Weights of a small GPT-style language model, trained from scratch on English Wikipedia.
Size: MLP 896 squared ReLU, vocabulary 1024, 5.93M parameters.
Architecture: rotary positions, biases.
Training: 237M tokens, 7565 steps.
Each number is 128 + 24 x the weight over its row's rms, rounded and kept within 0 to 255. Layers, rows and columns count from 0. Numbers have three digits each. The size before them is the row's rms in percent of the matrix's.

# down: layer 3 MLP down (transposed), 896x224, rms 0.055, rows 484-520, columns 192-223
# up: layer 3 MLP up, 896x224, rms 0.167, rows 485-520, columns 192-223
down484 096:158104168114157124143124134123165139080094160110087107137120123114118101090091153119137093157113
up485 092:119142138137163164150091117124147087126144140092137113138100133125136120098126138120103123166136
down485 094:132126143195151139128104146080150092134132133121133144121119158105107108122130175099126138134192
up486 095:132124113153121098140132171128132120113134115068161148123136152104141161072124106078110158132148
down486 099:128167075216113171132095149088116116112100133097076088161083116131136186121109087171128174119147
up487 107:117120115126139188143145135076121114098122137151137129147113112135124122120129123127162152142169
down487 096:123131148115136169102097113146126151139110138130148117100073121124124128121081186119118118124132
up488 093:110101097165146155167144128148170104137143131124125074155134109139123114089121132131131126097167
down488 106:100120094131119136160128123115101151160132115078103126125111119127128090143141154135181101159093
up489 100:112186165147139129149133122127150129100143142105080120161144133141129189131105095111142167101112
down489 104:134142117111144119156105135148131122118143149140127100168169157144128128071126136121126133122128
up490 098:139110121141168160135126162130101092104152124159129126177171183168120121079133128116127102115083
down490 090:129096122106125151057118122161114194099131120138118171092156100130144148145122119124182093152171
up491 107:170148111145130116150124142123142115108163141071160135142149116079130153097164138150125130160151
down491 101:131120125077072132091116087129105159110159139188138124086126093134144139097158119200124152120097
up492 097:112113109138116130131107117129117170157118075143150109108165113142104109100115109160117130124111
down492 092:134112094117105129152138110120122134086128142104107145120143150088138138149096139170144134112098
up493 097:133097109131128094149109145114135127132169107113078099087132116099128160109157107137143153104085
down493 113:184110116139125125113118131117107138110141124158058134139126159153136115143135183134178124136106
up494 104:174149105101166126171152100119118110125117120120106155156119149096134108112116134106101144107097
down494 102:093127168158160077130143146116116097089147135099139143125145157127125140129166170112163127147123
up495 096:118142158167109108143135129131139119102110107093109132121118110100122140110117120092151162128117
down495 105:109136161128119131150137130143173147169131149102143128132138131120122143124156131125133108137104
up496 098:137149152122144129081153127124087110126099136138157141154171151136146149106090125140120123122143
down496 095:099121129118118100112156140125136132076118081153150102121163102172123110120138141116141117156137
up497 101:148133135102158136131150119127098156107157122122123134154118114140096079104160080127105147119127
down497 111:132138149076116165128173118147092132126103088082098148149139106103101118115160123129151104085184
up498 098:136127146124135172139069153104157126117127116117134126138139174100165101108121101158118099141124
down498 089:116101140124121094123129124137146097106145147075141112137160115106123156112153164131101120139157
up499 107:176140121161115136166130133117136143148096130132142123172110132114118125086124131110156150133087
down499 090:121138116101147109104109122126180158117154168137105171152152149104135118146124154130168121097151
up500 094:156112155106130126139141162125110119192120136096119094137138125164148164147145097131140119158166
down500 116:115084129147107142166128119140081120118168131117153138072125103108117151139136122144163126138131
up501 097:151152128127142132096159154129130113062117093103172115173113115153164140144136123147131156116147
down501 104:122091115095134126143088106151114130131156100108130113152098162118146127126128098159116111133146
up502 097:149141106098109172118104117143110136104117111135084110128137144153139125114157147142095135134123
down502 103:150148111141088132143138162185108116116115108121149126052120097124140102135130136130095085135151
up503 103:148136123137124125112121108131089104095091114124171111155162083127110161163165158118075137102126
down503 106:160128133150126148169112120094078137112135131139125177129123147117172092107127133120113161111106
up504 094:147100111133132129138133148086136132140058137090188096120149127116097134132149113147150161145117
down504 096:156152111133103123062144117145135133123125122095163136114146118139115133123101125139093083106116
up505 098:093126112132134151130093156124134123163158079131106138167132100142099148104125123132112100141141
down505 111:137154094118147127124111117126143144099157164097080142135164125113137154124117133165147145117152
up506 101:108141127129129065130106169138085135160118129118154113112143097089154118142110151176153132151130
down506 115:126103126148113114092135115118121117111112147100145154152159096130150117094125126130156155093136
up507 084:133164114136138106126153143178111125108140139115157121092136137156145119129137134176098092117141
down507 102:128128131133136111138130146151146144155125122102170131133140108143158182165156138129178149152103
up508 109:124143120145100131135117122139082099125146127102155112135139111123149082098119119092117117119128
down508 103:120125138120145144168129133136079135117181133127125105114093153143154121153087102140129154156116
up509 097:119145097121144141115106091100153114133114113160090069143118138113125122111083119133096150134170
down509 095:154120152160158165141131148108131135109130124108090181121141121132110134144154161111094158145094
up510 102:102155150143155082132145133102124110125098131127127108104118117132130092078133099164113119151146
down510 104:181078144143155108141162110098127111105087127118116119147147126129138095101137153136092138112129
up511 107:136148113118178173146162125092095106116155105087138105177118132108098128100142121184096111142130
down511 103:106127137143122138179140112134126167154118162118158160139109117151101110176146112095143162080115
up512 106:136194122117133160102157131136101134103143120161118139184108116075153093110119154159099145140074
down512 109:098114175130111150140131137151156099121106107128122119141096217103152173123128128116131136095099
up513 106:131110136102155136138155158116098116126079156157108113145133154117128100142143151121097144137099
down513 096:160112155124149119127101134100071109130124146115138139113127122091090115128107168140140089128118
up514 100:127178148078099109145161105100142122135114117147158131097095114147100110120118131152117157165135
down514 096:109134124153121126140146117118143123102121135130132108116092062133115128131149175127108114095117
up515 096:134132136129157140143119124136143130121118185126122133100109145133156155105124116139133132126141
down515 093:070101129130086132134123149120157109150104124122093121121142125095128138128126157103122121141176
up516 098:165108129150101128141084114140125076164154101127179127138125165132117163130161091170099095093129
down516 094:123100104150159113135128111090137148098146123102149163098160139132163143170117119147111119152133
up517 107:109165124167140132107138105121098153072168116099137131127138158118143139153146165137140168127115
down517 105:124110129154080132146115182120085119113122100164178100126135139124162106117093135152126109124156
up518 098:123140120118128159109125143121162103081080160108099113124145170146152119177172117130150130144130
down518 097:130120124077139125157164132153119101119127128108128137120101144164168127136150138152152094096147
up519 105:143137130103093138107111113147129089164171097096116128123081103093134120139185142107114117077119
down519 090:161115147140133157116136133102085181137122120112156083096128126117141137144094149072133149106134
up520 105:114111165167112122100118138117182118112143169129100133133107111151117112129111096115086139170142
down520 100:132167128133137138145134074150147114124083109104147123115117089099118167127135125150138117136145